From a checkpoint of a small transformer trained on Wikipedia: 14 layers, capped logits.
Each number is 128 + 32 x the weight over its row's rms, rounded and kept within 0 to 255. Layers, rows and columns count from 0. Numbers have three digits each. The size before them is the row's rms in percent of the matrix's.

# layer 9 MLP down (transposed), 512x128, rms 0.12, rows 372-478, columns 0-63
107:122106178092087119160108157136093116163177169139080115147135119126141160121143117078138095063087106105172134081178113164154063128149181110137189113073089158097170122080124065096163181103175116
096:209144164193116142074062156143174110063117115182120099175133159120132096107105182151145120134153162148146100149128091150179177107126193161149124144079129196114115069107141171124120127101170114
107:115149161104117107116103178092126049114147115105147104138137077067096172087114155117112157185134115117116132123129115151127161166143069152144146112177086125142141092117136067206151156104139154
105:154059098105083168145154132135090109143133169123155108120176120105103058176129207158107134160129131213159119167098184147159140103146133094149160166147177077067098119123189084132158156145089107
102:097113109126083116131187113126122108134082139132131054155122099167140149165056114192146103117138173087215123087153155093108117187160141138141112137080104133167118087095101128111132118025123103
100:042188119121141142173108077166162114099096114159118081118135038102138158204162140111141118145118072116136079086129121112108149091139095152166189172131161136113126175098143111130183142104120128
107:066077117138174188091073161071169152136087119124174080143136118128135141129133111068121161120155152102191117129160087145124113091147147146148150087136159085124068101155087142093084183034115167
095:129165068111138173124124082154162090168121094119124119105100101088126100063149116124153100112129091155064156097160127133084178081135109114158167131108112142229133124140177113096104038157140126
089:077100192131102119112107113090196107122162120138126160114124138102105132068118107156080085101170103152102132098120093136073096214149123187098120146176141140092091114114099078134109110177108088
111:130138096092200140166134144134157096106099097109144173103107159176168093113099166118184206157181108100100122116149102125149135109086139138123133114124163077136101135102177168117104152157163142
105:132168164197096160171125141112118106147096132114106103094139203124126050131169140098160114147094118055119048138139119121144111092106156093144115147123176106129123126100199104094162121075159126
102:126142106189131155109125106141154201090230178090103130084137143128085101089105146145088142147120088138091160162162162132168131107116114108118119122125050130083140148160090121136131145175141196
108:176178096094114122119084153166032184072130129203113124110094152124162096165175073145093170159105111082090126144146152111107111134161150095145115143094174091134113067118072165169161139125131073
093:148104136134135196142150154149140122129142111133124072131137110162160129147166159151133139177117163108142079155086202131110106186164133184175090150160120194119130162148155117119143094089120099
099:127116192122148099094101215130159086097123089079134139118164094140153117117049129073128170032170112097080159177124159079139086116118119107100162113126101111113152179115184117144122123099068109
106:106116141118121093105187118133195116153122143170123103131099080133142159176160112182150071131103117101104150210103131255145114114156120129175172173111150097099127105184150182145141107165125100
108:127071105129159125123164113160161101123121067182141178131122139137176097092091169137127135128145166143173169167112177100107171127159124118094085128192147155125156209138206163143153123190114172
098:064116093109242165157130097111095139164096106097110177192114148188116129156116110127090095142086119121083136134115112091134148145135101109163133107155094068146103104136106138098126129138173075
095:174129197169143125119105095152079114086101132119105160106114167150109157129096074139103028096158146089103137187177151114094112141128135122114158120102163074118174103156099144160137138108125120
099:120156137157126105166136093137154110200114071156172100125128055121099165149127115085125095086113110075072082131153128122140135143172128109136134096098175125079080134158121132112145201168108081
104:142144148100079115140141103151121156141152046157118099148109097059171090084155110170127139133135119179120125081159141080118171139125166119097126169105112119081095154108151076194153138124086138
102:129172151124081117076167159145065096150153132134135144132137150084107144115073158126156167103119176043134137110145151123166178124074153145151105123156122169125109116132110160139123144147133158
084:120146159103123114106118088126174177082148173180148146146116192198143113114098121123083137164189073192118117119157111102152122102101161088111168114178130163135170090101170142136157118083117130
092:077184115128093145098145097154191156176102091155187114123157121134139109151164115109099107112089106152133140121125122163123173089114112120099090089097167150115093172150098113180127137093135100
092:124147097107102154100116125122120173157132181160168143080075122142148127107134080117093114141120161148061165152134149118132157112166177105112113133084205154104102121096093104154148195093170153
101:159098114161076153205078156059146136110152107131112125107089104168147144115129146099087115147126119173125063091159148116171111155167136113082113178105127152094146116103145110134078125181148105
105:134189125118173105139155093104083109129085158171062078087042184110136106163135099126138117122116159179117127121152153129112136178160110167097157123110150104136152127106139051149145201098146072
108:090129136124140057171134126173142109104112121128142160125129157089095147142151113107126114151101122169126154090176091145131105083173085142144112144041177105153155118091144105146099140136141116
094:124208065162126141152100151142073139117181173117170089149144110112139114145095123114148171133105140099138142178132071086098147117046126079123075140136079124127163142166129134132143122175150107
091:105164124168213187123119120096140103141115097123105098085117127123105076128109199120170138072184159166104100154138163109123184118091143141151174098098112113190137139136144088137110164151132154
105:144126128170129148140129090123128165093138232099112139121149155116183155109097146120144124137101157087109108082148166108108148127164154121111087138147115131167081121141100151102072202145117111
097:173127143094108093180055146150142101098061159167129156142140130081148195100068127105136115167174122236116135158126161101186145102141167128131117162073164128075144102132111177089131140087192110
096:092131139173144158090138186154114191085140136145166178112112103169121110179154094116147142157120114133161110114087170150129080106102163140166140180118176189103105155127207143160106153136200116
098:079124170134141110103148110128095144155101108171102159150138187097154178150127109093156147103145132119078090112170171097151158166135110182103076160107131154157176149108115062047135128151160097
099:218115069161110139115163151170112131100081089131107059126233146150141134202127158108184149099141129128138134105097146109125170165129117092174127166126135066115096117099138127100118109105099099
102:098127102117155145195130101153067132109090164130151123166088106187200108139092129119114104098135159133127140070128089127120068075105131080186149084158090058175129115103184135087146119105150130
096:127137148175111138160148085138149050144159122119162121132122176145149142156179122099107112119106121139106144107068117077045169104147118189127181106142123126095119096117135103079084096119159180
100:132096158121161102085079109101137072137129113137163109115129147151173130084096103109136152177087094118089073146106164130157146157128091097093084154126068114123107107127131162120093161062096132
110:141172149147127089127127122115087149083105086136094148159137120145071114162109151186119097127129137130101072098138136068141187127179075137097123165113168118141096079150147133148071122195124120
089:113145150119148109107106152157142131135163159127130153040190125127152145162045101148129111095147082128174081118130154159230142124129121212118140143161084139112109079112112150135081204090131071
107:085131156126163119142126110155131096147074086120138126095130150141103215126158120165094139144195165106087133093178049163079133156116135054034109217138147104112169134157097131074145123154160084
111:121123127117081126163123142100177126135164097200201093096088132125135087117128144162169171156123188117141178140144105125152078159179128178124139181170096160119182094106183108163091088139073079
100:117127143185109146108121162190123170140132113056151122122141144120079127174123113128109138072123168064111132161196063068128073080121177127180069125115139077109093137098101135129090128130140149
094:109114137124151180098073040155153175115121123113114108144150146088148141051064102131106134091098157068091133137102114140171168133172177114131156106178175107112090097126093155188134178114113153
104:088130140105161039145126175164081153129152122128168034121089126124095127115113132135105108122101153174177108073056053156101130091147105081107089085100103127125124113137100165132138110126106093
102:083135080151157126172124119191166084156108078158098096142166119081171109083088166085081136139140114128097155102125133152122094101195130195137138115152085100103128097134130106138146103132143041
108:094132153116176083103176146166158153116182115085136182136141121127092152065155123073059122067112041115117156131184114163105133136111179073119109159146052152162140135153092130087132129142123132
096:107143123176129145091114178135109129116123143111137148213140167155166125143115050090133159217165123125163109112123141129142140135153148157160050097145111119066139100116096085176152085129156174
087:116151120194155075126135209094093101160169120109128091217129184120135136090069113115128134070090142121120178122073143129103095077155156112133078206136091070072140121155132134127066153104101123
108:052078125098109147107068127142097106109092102178113150197114155126078164142118158124086130123099112108097136147185092176126116128129078127086133145148138117163166072151134088149162129164175087
114:118135106079141088178183077069131108093143156110081156155131067104098156133114148089141111045126100139122127148099122095151140124065100116147134178069139139085138134097101095141093136105183116
108:140117154121139137140142131099149123147108081130126185106138100147112124108081107048157116194066139138059113171170172120165103078177083111101123136123092118149139125143113095112133070125106167
101:122104121108117099155146147143129112186109100073120134125105225073097097154112087089132151111137095153129085129108127143138109140111106155153105071164088164113137115105122122128168072120166143
100:135159129079160137131066134109089103143143141125107176102092185149133101132148127188112070183122185135118157135119158084112122083113094139142172130098130109175144181139121168168181056096089174
098:129142162145073130142128128159186174123118121106142101084096102158155145138144118171174140114158115191055140161104122119146133062123142136102148164124112136131131152088124143124215119170157114
093:154114093144080103096162114144166159148177148148134150166123169198140104131108059185086164125106148141181138148115135142103162194109157159170147158119093159087106145136131078106148232157090153
094:101138104104143082152140113086103053167135071130130079098090118068147153065063154127092110145132088151102172155152133115163099109157132165099138152125077115149126129157049104192132018156115049
092:139172125157068091161148107137145089121128208136093142115169137094170157103177086119133134156119125150115173175060142131113148122087129146128146116083142151077144056149130171212144157109063128
103:143154115117132112101135040147167189120188169137103148139168135132127099150181138076069140149162104193094177138147112112113132172111133134116104093104132180116173072170168149161162108180073121
103:073142170163157071125173127146110123118159122053086188112120152148122136132103176129106064132141070154122174090118134156121115108116127112152120108108127141156118139160175097198118114174124128
093:167131128153129188107172135126044176189148068122133146115139160169164143109172153134108103128112113127121092115180126167098095114124162084134149121164102185089094120094152127118159164149143126
101:099133111158142143087076108058091075032106102098090150079126177131151115147091141133145120129112077117178149188125141142087098114132153145143098117157164107117148104194119058140105164048088097
091:141144098065103173101131133112079128137165116154148118155143144166145156143104141069114144127089148099121136123091117130123145108162125164120153092128115084005160079139099173083159159155136107
090:135129129181133134113182129151153128146089161196091181225117129113138115086144103114109115137134145119126088144163135131065132168105103128127094131158142113116179160107210127126118133072073095
095:131133113207093137135109103147104139192143112059145044144109116136120094147103178170113096171135129120188100131123080146160127076112136114092099145110107153112129139087091066119121133069154148
093:153192115118132089092092149073133122124112052102140158096177177099089101133082128088119152095117091087091137100145148127099099070121177123180107120090172134081120141140226157123110144117131142
102:078113165130156130115103035152105112113155123132158169123125153104131085112103131144219132142160119094149144169116117164092158139185098176090150159113128090123071191172154185130115133114085148
105:183127080148180142139053161114079113204094077105101119096110135097125151133120083127125146121114105121068134155144163115087104128081113144133145122102146139134137076111074111091153143156100163
097:158120196159106155103097140112079062175121128110128107122181120116098138097126100144113128163149152118088136127109167097105136106145121075083119129119139122106134071145117111061162139154198130
107:102113155130097164082158105123116121123154109158084186128133145155197109124098133147137169126134137122146109142111167152094117196111145149163098158090191064168136147090111106169197153157133136
100:110172148069142170140174123098092199094119100117171112126093137183124122135117114151148041177146169104146111101168125162153148139131115111101125058104130124116140149105193090159150105090119045
093:129130123109155119149152073164127114133209122138170143092102131122130147117182134058102151114128114155169146046072083134152101135103121120138101057148161112143116148158106089138151055144110148
111:158127127144106089109153122093115150137121186103200120120173086158137116099120139159129088132175063123109035058161136100168146079176155134178129114153145161103155141143149141110124143086169074
094:109105165156149144210033176114157089146075054080171137142113165135116161144083144092163186134169149164070143153145092103113067126101153132120166120096108204132131112118108109163125102139126137
096:140121134088118145109078077116100138141129133157104155103159142135100138127158090054086146162144132123182106154117164129093064141169073125143158104157111114169105148086095106159143111087107089
097:105133122128122124203123103166137098115105102120118091121120089098165160133144136149161117108078096126104091118097163158161086105198133134153143130067127124118153144240171103091139085161183182
097:087188139148160165140176080126112102106095177101129194114142086143119136159169127125157158104110139115134106218122094131184094149158080138104158064148123143136140109183121132114194202111155116
100:082103126138179107156135113124118140097086175141113160119098128120145174198107111147207134089120141094101151167145090095107126051115121175148107201166140175183133167093109096127100141153102106
099:103114164111230062179147090119167115140121125153121182131114105151115149136152108138124114141160157155135127181136131109138074115103124100130136170086155120172133157137165123146204141080123165
097:074140138111160143144125125142113144171083115171133133162069122146163091149138142106152118074225173118211121171149130097113142158147128141193119090165092172109187171193119096114157160169141163
094:135134191121142106096117098151158174140162107138102154087140175125146118097153135178176183060135084145184171153131151090115071073076118130110141151096171163187131116128124103087127154172095116
095:124140179176082110147123167112149146103142094098120142053121102086131135087126125109185103094147087143162164213201079096127115161145119145097171130179175083103162182166121100109099115062110089
101:095094145175077164164188129103148183175169117134160132134156144125113085130128117121086067160172204089092191164081110102091112151126122126153130117148145067122152134112173134150140132191152157
114:068071126124145124144083110154060081112075096117075136156132154214106107110129107142133108137188184118199143113077090116149089140100134101100128146105114099166153110156124126088124068136095162
096:146150107132108086114146130115153154121093132108146139080152128149116186132132169135136091097181072131227171187145115177151088110141109095171144132077142112145145099095185171145135093145101111
095:117103161173092174098093099128101154134174013129082150141113155102147078152130131122127119171111112115097105161135163173094127183132184108087128134081160148078121122090048075132103102206195118
092:137166070149155134122054102116139131103102189104132143077168184086125138158144166142074127140143099096118162097135151052117120107019099127174130132122112093166132158151151126143107163146175205
104:107135134124117162127124082135080127112080134159076153142122101145158109089139073107143072101159096120181107083136141149129151164190140202171151147152141124163100168152115147133148154162149126
102:085164119132182141049091108119109136078128115096142079118070140171149160141148101157106141141097120130123075106114116135090119031059056148079064129108131149087151134182107114113120158107132086
091:105157129149094114111120144126148122128092136067124108156136132101095130109057092118187167112104093119190143135148105133135186193128159071179144178104181130081137109063142151080082109172108096
098:162183090092160140124156120082109156124094186120094133086085143132174093130089090185099151101164151152142096138117120140091185146190154112117113123125142168135145132170114154157100121108104146
086:100147064138088125079139152131200151168150163069093133163180110107167161123155116120160065150157163145148114093084113105108155142120191138155141113181169174149158118108181166138165051133137137
097:123091104120116097126129132180125102157113108114071095137152118094077081170123180155124111131119131178110121085074065125102175121159103194136170092105107141157126133063096058164134124111136113
101:134135089144125115148144098160171145144107167123154117087186109120062089096171140172154145097094054171117104164126142144185078107114157129172131202125171137100149124125119081147104159092119176
108:123122117164104093086185139149165159197151128134116086103155144138113176148026074102147100084116175111142082097151149140176099111059119167132137109141148165174130093178143086115126139165172098
090:087120113123122123132136109165174118117163126140132175141180147131119100148140094068071164109132147158130080137110141170179156116121086169129138159118117122243090131127159101124076107061133083
092:125130135149084142161131151085085099119173129161118109105135140129122122108116122168142119126072104137081152089146087096111106109207097143109217110086161098116122145159202091075157139200178153
100:137127173153197073140138174128137101125081131076110109146123184137157187180079156138190131139144099126068154117131113172112038123090120076122180165105115110142143126104147132117116088138116089
092:114127140096111120181191088112153145148163192051166172088165116054160113152138152075129198114101130088134047102171145097086108152165101086144114086121145130130156102118122125148174157073160125
093:114141173106192110108155100192113166121150140131182177121104112113134145112136147093097139130145157168077143141132171102111120152074153107114103103160101137222134124027045104190150140105086117
101:082074177124137222160150116158172142184144127133123153107198095152091143160107151116127099093093129106164160153151130126063115164192103115159108121148162144113112115110137065127130114130205143
098:097122151130179139100149134177127163084134185149096143097111159096158104171163074178134173172076136121148131066179135109122074091145159078131141087143126103100131121198059137105133169179150098
103:102156086154069159151140100142104173085121106139131121152125111096122091108081118162120177136112185183128135176133119136107124135127140044166148121101203130119105093182057110109203084161156192
133:104143133121121169146107136116099149161166194131173136057139104087187148107076142183111171116073169139146172087134079127079164136129150143167132114128107046156158159137133151071130118168129188
098:143086184127151145146098061128100093092129166102125137151111142164108126138107156097132123072148126150124102123142178149076114110077131133157121053174105172110112100144066136123157104171114105
100:132126185114121103137167097123119109137191095093152130127093117138113146071060062113169151199136122131130137199113082168129143147154186117078128063129152146081133139135112114117124138147143106
101:062136130213133109134064159089169113066091136137123106142136172136125051111152101155154098186188148162136126174161126128105183096118182122146177146132123123112077119049076130099073128121124099
# layer 9 MLP up, 512x128, rms 0.177, rows 373-479, columns 0-63
120:159137101155141093101155103141148158149083113143100139106085092109126140131166065115108145132159114152097104076182140138154092139112196156148083131112097161104099149132144155154081081110116162
102:156123117094143115070126174152076164122123124159057126082139163083084109182180141178163169159091175140130140102176118149145192108143172162107119113137184159173132179125095097058153144081133096
102:061194137138119178099168148111120123152091134103105127094113098218181124149098121061101148165145146135112148115136121181103143143058158146117180114125141160111163168110169178169122163105083183
102:104088137147151088176163168125125135104174153110233177127129086104136075154130095129111079090141103095093167116113114201096094073076167172152133145116148166097097114152123151124129140077165153
100:162146116107078115117121096141118147121160080158136211061109088114131138168173162132103136148169118148128124099148184121154150092124104178081141116097065172130144114132084090182134142100039149
097:116166139098096148112158147108143140132140135084064096102161128042181153158150135144096145117179159112062188144145125094087137092122082142152143104166113114076124183135115094145099118107138130
094:143171049083060108210166115106124096179116136121133163167184164140156118136146153122145160045094124154109144142132162097179091118147139128178189161109081180171147172087126112102097120126084074
093:146109139149155179115116195136135168076209119139128143116107170118130141140135105082154129121110114163128132159114173114103179116100139113150185149101189095076135118109133093126054090087120215
112:143124150102064085091117129145107182196122152116097145129098119151160141087133143135100118123128148136142154080129145183133127186125094117056147087153129100149183110118151159101147145123085117
111:200167105111132107096164063099127114092155150128130094187133083091109113154139156153119103125103070085120106144135114093135145104134150125115177169137147146188170139100158074093121102178104197
109:142138091108146121079163128185102140153141134103093171059099125159079099108154106130147093129113089152124124161164116109110138160124115192096122117071095154086102134116127145155088104087109154
104:189123183132064118101114129113126145125117117092116117140162095137161139158128103105085156184102143172148165153156133123110100117226065125139129115063097099137110110150143152129153181097117175
086:099133174106104130075082118138085186109089149138092168097155089138157123189177101128080090164132116124107153144070166177143167109131123157053108097128098082043116167127155113156113124134113156
099:084111102159101142091125120059152136145135095115112185083121103120157085123115111170131099094089133188191141065115110182142153149133153167086171205108140130161133163085149163131143127164147160
111:107121102078153096119119159175071133123154117099124133118139040109167130146152115028182154088193143145121163134115145158084075181148157136162190161197138163176116161134137148119106082151083109
103:120121155153105145109097077130150118125163132121165100067202113134142190096154099130159207162194163137153076136153124146152068149080125164177185138094042171121074159184090132100116126124106178
094:171116161147066109123121184077141181128099167100130097056145147143155117074185128140095079177135154086164151109149158184177140149089187161165158059111072136103087146184120143133103121103104139
100:125118137118152117092145143104130014084074114119064169106147081114109148144202122131100096162104139149108072098095171086094117141125102118131106116128170091119126101128136156105079110061134203
107:129142133101059171110133137070155107106158098155072140122040101159099133161101132154172078115111119158113126158080155153116105150130152137109140176137178181080106161100115152124165095122120170
099:058198131089138114117133173146091066163103201120082136082129179179140197101082130105154159173143136098148144151094116165103104090072131135130112083106166108172173092117143096118150143128157111
098:112129142134134109165171158136145148151128136129139162080082123087101075157094095090087096121131137138155145152161117143120141208057089117083100145100059165156122129145156093171140117155133137
088:144093124153179103162136202113151080159107193083159142157139114072138107143162123180137148037115146129132117081106146156158153135103183125156143125122140169124090122196141087116132097149159123
087:143093119071136134144174157094179112066106096105100116167112091100167141128133112101138159121139140125126130111142176088122147115208120121123123080131150120056196113066096134124136133091087141
095:104117115127096077075137148106100158103096168104094086126141058193115133095113147118113134100151108115128137158145109177168159129114123114189145064181218117099063139072183087155112095105153093
098:195114167100101178169145241147167069133081092140144096111141181101128133094119163043157124160141162134068110113127205107115182138058177162158138145160116122130105158081099133150130120127094127
105:168175136119165085123171136161181103139105089112143141099108064088174116152119147113092109134127099127150127087091105143175136175148155093122125108057150099074119212122147097152083142159154138
106:130119158146090122124073133126153151114109143135089150095148123180139088171160076128070158088127082093124085120164137102148061147093139174117151116095155173123108149152134138102063129096096099
096:138116119072129135075075101119165160111058142064149097167132128170092180096071115142158118116141151119199095156147140153093168140117131120156099126140124124101126123113105134180090138107098137
102:097126064145180130143135128148114150149134189082115087111212182138150159157134137142092060126120194068222121153168146151105099211163124170181132094103146092113139142166164121186138141143133093
097:116114110145071126090148091107106167080091141105061149082153140097115173054157148137104181136160104099099153097061165118111083116109137168139108134193104186126152139170102114088122119147127122
103:143148145118149112104137119060108126060127097134179156120183132137133090121111135175134117123073103089095117165079115180112136128141201198069165167144084099135137135123175136107098136148148121
091:139090119126125121134069125106087211133158072170124154132115137156113128095122083078054056078102166112139147177097173145173116092180137133101105111093087136162134191102165087125077125132104086
097:138100166110101149119127157108124123116089078081109137119134126124146096061159118126173199111087144109083109091139110174148178169142157149157179089177129156130136127089147138081160173125126125
096:127128131138118105116166130174111139113146062133077126173121186102145141097128114153123095079098153108082087163164064126133084172144090126190101111137118114116108168132108103132114136177145110
105:170126202146148149088136131119137119201100189125084138178147142156134152186129190103165155157121164116104129098125124160118235158125111120108095119092126189124085101146134068138140092053106130
098:115129138126104089115122181171057117078158129177102161145093119225157125117126127192096163096144114164179150147180118164137136126076133129099177129134107172136149167153121121116090144145064118
099:135139088101086133103144137124165086110166080142141089178164131179171090150140111141140104164097089132130090135127117116111127122157144149138047139086164145139140136049143112112134109068089117
107:155141135074133164111099095137113122124123129122105122127180101144133128182110127090160126140102148120116156163132148123162146155088046127119092143104137144170142201223127169127102173133121136
103:127116133089131124203139146158120152083098129091117075191099093121156108098145133134115111168104120144177055156128151111090159151130111092110159117068197109141138115153154067119098094078152166
118:120097123086134131102124096126104173067112123078085148113128029193087165121136097090151144127165104116107131132118161110104122105121177130111147081118136110135084030163099163143116091107121139
108:107128155092090117093151123118104146110155100164083148135144077117132110119169117143070148083148089086111112128108128107135113133115142106215113092115146062179095207093114056090175118101114133
110:179055143148116133122189092146122137134122111131166151049091158123090109090099128139064117159103097169134104113140130148072141169130145135135150145166139128146190175099106123162077084125093116
086:109136090082105201163164145136089154151179119128161095073124104128107119162145119083141140137150090195160157128117162140094085111113108116138166070091120115156140169139129109111113143133123140
095:162136098082089101156161166160123114113142141127127185117145099143152105176123153135102073087147076043162132079137128111101144154106053171140087160176154090148120137145112156183101082147155181
096:152158148109140057064132086136138137109189121125129163116088075141143126106117129132163114163107154168140089145158120122123119082126159119107067121101136167115136206177091131089158107117228155
108:153084162120134149071089086151124113148086158082102124104140088118136072109157116172080179158153148127192142075129122114149165136127140070182111045159187112147144075127134124204084137159110161
089:185148147098056048103095093122172172152088174093096121144151171127080120090139189097177118083117155129124079105122087091109082113153141083084101087155141165164155120145176152133142183098136130
089:134089144124061099062119071092144155137157109158208136112076093139124040125142156101083128050150095117137113115116153164171072132133126139126087125076125151164145123198146097061141131155136113
113:149078162117144146117112121132144071077131130077120247180145139095157078144133131111158170059164138142101145113113127079146131188065097138136066137127113162119103163171135078147163131100099135
108:082169093079177097159111126117120092105212122147129097128173063081064109116125152135107138054157153088151050158170145125110130122099079176134128138121161125135075124058160155168102121122214140
114:123128149170077148124120167125091145113134150045112155127161084149123103104191144098123148134147095181104172091165151114149093210113124131139189095114156114119115148159119113138127159113094185
095:139142140050073137109110197081092113130115101208074148112107067122146146071107161162150136157105173115132102101133187106099100183094160143150115141152118143092113189128101118120109126096164119
111:157121116085122127149145078152175150108143130150120141105162142167096149137124179078112102101141125097107114146128166126112177149080124138119108138106149113104088213150001105081115163087155095
106:103134138154078102135154146095179119125099158201129120149145161169162088128080104173122138126182144174136139132157133093128150151190151118169123137198096128136113117095132118163105150095138114
095:169137182058138086142191161098147078140053174128092120126104123058142132147027158057127130165170136138137177180091098121138140083097137106104098085141092140099182150123158175171120100092087111
083:142119171190135075151079151123122162113064160089126156152138119099149142147170133135110135124139154152133084098068109130099142124139162139131102188150139178089126154140139205148150136132182162
098:148106109087174156073125098101156180152083143121084156098133124195146153105055122129166149149099108124165154154128188137122150089108149110086136155137189195133187146164099132106112117105116086
110:093147101083167163145110140097108113156145146158055143125153137144110115151162141131118133128157114105171184079111198173135151098165120188193134123156130113077104168090191104127167124148179081
107:067098102117111143086138099163121173067104163141102176106088117123099091158133149121127171119150078113147152187119201115134141187103132204139115107149081129167147156118106178143155074111164079
094:144097140090081101131083205137136065169169109101189151163113101077151152147138160136143187129141082140152153085183161144155147149136136105142125077139126148165210145127153166141114084057105072
100:083093202063162135140068169128119101125127112177151161155072168065126084112072076157160143102101143067160091141112091154057156109125096107120154111103122195119171154152108070157106110094132124
089:212051144132143140108162122132142171125100100134150124137101073079168146109145069096163094108130168119160113223135072144112172079154116137108119220102128142124134147132140129093151112114102142
088:165139174119158101174110102107120140149079089134128057112105110120095162142133053155120147142170117167092113180160127109107184162108090134143101146086156093149161123143105119079124082105117167
086:171099073121168112161136155131102089087110169132170113152153167169202141059132100168148172131152155133199132169176114113089083127097090165101160118140180131121117096100105171142135120108128133
094:088104200097133099109127086108161111147071127109124109119126158178138127164176112212145126131116147149131074168157168143084116140148098161071165090149106155108122148123104119132132134148150123
107:178118172096118108090215155058121115135094109140100131173062114143077163099081153102091151132101164127107142070138106076173107097108157095106108093134132142172124138123116112160071135147079054
101:163105229073134121108092107165155135125160139143146143108169153148117115135094166151142174124141139096174126099158184078131124168085146145147105089083095089060123153078157079145145119152063124
100:220147134099115108136116097100078136129134151167099127135149136117089118113066073139149059098147133161121127161146095106142078172128163129187093114110166174069128111112177121134110130122102147
107:149109143164134109096098135103186087126142097145045151153137117103118109211126106182124161144150119117133135150125109143114113079141140139157096102154117147143156134065166146131203130179150114
101:160123186098143179135124173148154146081071123103120192106171200157040110160147161126115139132146214136116117127126125096156037130144125158142113110135063177136121143139107105123118177149115113
080:157179129137147121147185142131194158073107098148112159154147069061124119105136138093164146082175136133095094131124126105112184130078091156148081140130159136111147168169118147108073157151142106
111:204103120079114058153108097137149129117077122127076140115125156133132185120169167152116132097156121163130073155178129090132117063184136118175107215152120232152094126088106172091122162108159169
092:069125062112100087106129158090148190128182085137120103085135142175126082108093208126126101083104106104149131122131128151084106142180123106078082126151126074146187162121112119122097065182094140
097:180125170126148056091121102096127129155086155123110170109054159131104130108111181169095132145146109098155161225126119086107138156128138107133124124145116082134082133199125138137129122170086129
100:124203089133096137095165146117108107134122078169091091125159116143138138073121076123178109195128146116084168154125111053158112151108167098208061120142176124121114212103122081123142134140128119
098:127166105130087114184113101083151055133136127100108104149189111187134100187194136168066113118095081131140087110113166120063149088158171117146095112097130164051136148090101122098098108152132132
105:121208037107067161104139112126068080133139161112092169132139093157098138122141094139074100103131151176153140145154139190127111165174156133041149175147113084122177129088149125151131106107113128
103:126143100112117130159134143158124086112155063122172125145162146170125101118133189052172134089132097059178116152115206139189172082110083155194100097173152122107123106078109141165058141083184105
109:135146173122107095171117089106083115140122204071108136117131092091110116107148130128087082087157112189147099128146142115161137125137154192144120109153172133078182203108147085115133117182151204
089:179131100117182146169078122086200143152090117164155111115122105111155194126087162149161128119127179188093042128165116134075146096162177128121145140132186074166134109141173125143091098102073106
097:073104097174102130134119134065122083145109106135141109174140131162154109199129111158077122119140118070131120157145133188085146077128145187143096121126073094107125103132142136208098116135127136
121:177144171099171167130096086118188136097061100111114150082105090141161167159120081131096148127115139109117132142204123090180136141168102151102126165070143185124119174147113127119082116105103125
108:161139112155074109106133116142133115127154081158117125152091118110141182119195127126124082108109129156134118131095105146114144174114130065170140159060077150170095086138133094189096140157159102
097:137133188139121152124193170105117111127123172131122140165208136148126195100103085105141077148107192128091158076106102128102139170049153131097112178157166110148137145126114061149113117094128176
094:136156135114072166140150131116135090103096127162141217119198082127126092138167152083082081108119107116119192119112217112088070126126135082101130139148175117084058118128109149061111145128140160
091:136126168113072162046155143093127100147187162122085114142165105136160202059118085121142101123158137135123153117178150125123129161136114114157155143095090155148169090130144131130169118106115131
104:136100096188132095133177107188111109159123162120151172125120158111095169171117165127190098126118163171128147191122177165138122120073182156069082142068117136130177117114105141143100094123149113
098:115133134153160088189125158126101192160168059134126155080124091126085133130150130092113171152139093159096139174156123135066150123104211095136141098147131131168137159128155126179143097170106130
094:163115160128152103145114126126103181122147129102144146082147116150139078099139147159128147211109121137089130154150167114050113134126169152061127119115105137195157146149072084079118126039144148
104:149074139119106120115172106141118191094144143162124070146134162179126140075096157103107143140149103096178139133110109130134119122084145137135152130161133119142079112112158031055154114185099106
092:185053141140151160172140090106044129082199149205142107130102140133149125149135104167136150139143121188140158192098111093088106147073121055119075103125123084121157144166127152169104107085189169
097:122099113120126147118194082117139133055074086175170170061095143143125114082117121080127122181134182117099065178110178096148103128080153125082130111152127144136098138181107177130113144184109156
100:136030189180148095141086154102118190139119138142148116139128089149161131170113091103138158091090109070153126158132188129143131171121086084155081154113091171126096095157087160145093151084132137
102:133151075134127158135126058095061094154117069171123084147109135122149103146152168145160114125084155112134193128175079141148120071132143127089109083088114202185126117144111163118101126050107117
107:126155148103099114194127085132096159108124131115169101098062113092111123089193111132085168134075160128140137093099109110088124166134125030130122101131100121167081165163108140116093123099051093
092:131162141138117133124169132105145142102091148068082193126126148020138137118142146129126115111143088093131149184144099114124119188135111085172127102113167145095100079125094101089097110132133138
101:145095101109113094097173187153088115108079122065147159111117144086114103088105190108153118103072155037077153147104116114103106204102079099115137159089176155137076085090156180085150114158113177
095:115178062135134116101104176112120107135135047177106116120183148146171121143106115108091104028099133070115169184151083177186052133110100101172128134148111136122144131085127145107117198144097164
093:139137102164111159129131151058218162117098175108102064113168135138099152126153130133111095082206150156111159119145110141108107147106114124127192112078119098166099159136169103119163131093154177
110:078141087137084120142113156128088146159135134080090114118158135129117122114103125173091136171135095149161072133156089135100104121070118203120124123049207078196149158158115174131110120127132140
101:140098115097102150158098122078103125095129158121100066106146119135126138148171202121162124050106156093078147073138121130073126122135139091157124146127151181126172175087130129121131152121144149
109:116067206068158103114168115177142155108152113105101144164152135111038119117127163127105110083124107126129138142090178158111143117105053158135109171224122135114070100115130109128069102136081128
106:151161146096112060088106134156170104173074088154135094077110115161146189198133074147093132140145162114155182122148113101188116161106150134138102096129114161163105140161120127128152124109115200
099:181126130187123112114121157131108121134119125127085169062084153114117171156139136152153120128138099138168100146105177175132156128144146144142103145085157078143116133125111144095102174061075115
098:114095076101073108086113092157074166128129153172067154085112096164190139118151163096129138143140161118147137132104066082183113122172088123072129148083122152160115101091164159172129119188146130
087:119135076096091089156138116108072139169158140119111176093147129111133149169086135093183082087130196171071061096129109221166152198141119157104169104094158156149131118135124097135196132093080157
087:203116115149180173107145034172129074142130112113176129142082151150163179151139200174088149136055136117153117137126141121118147101080144136091104137064106146164153145126127145157114133154126118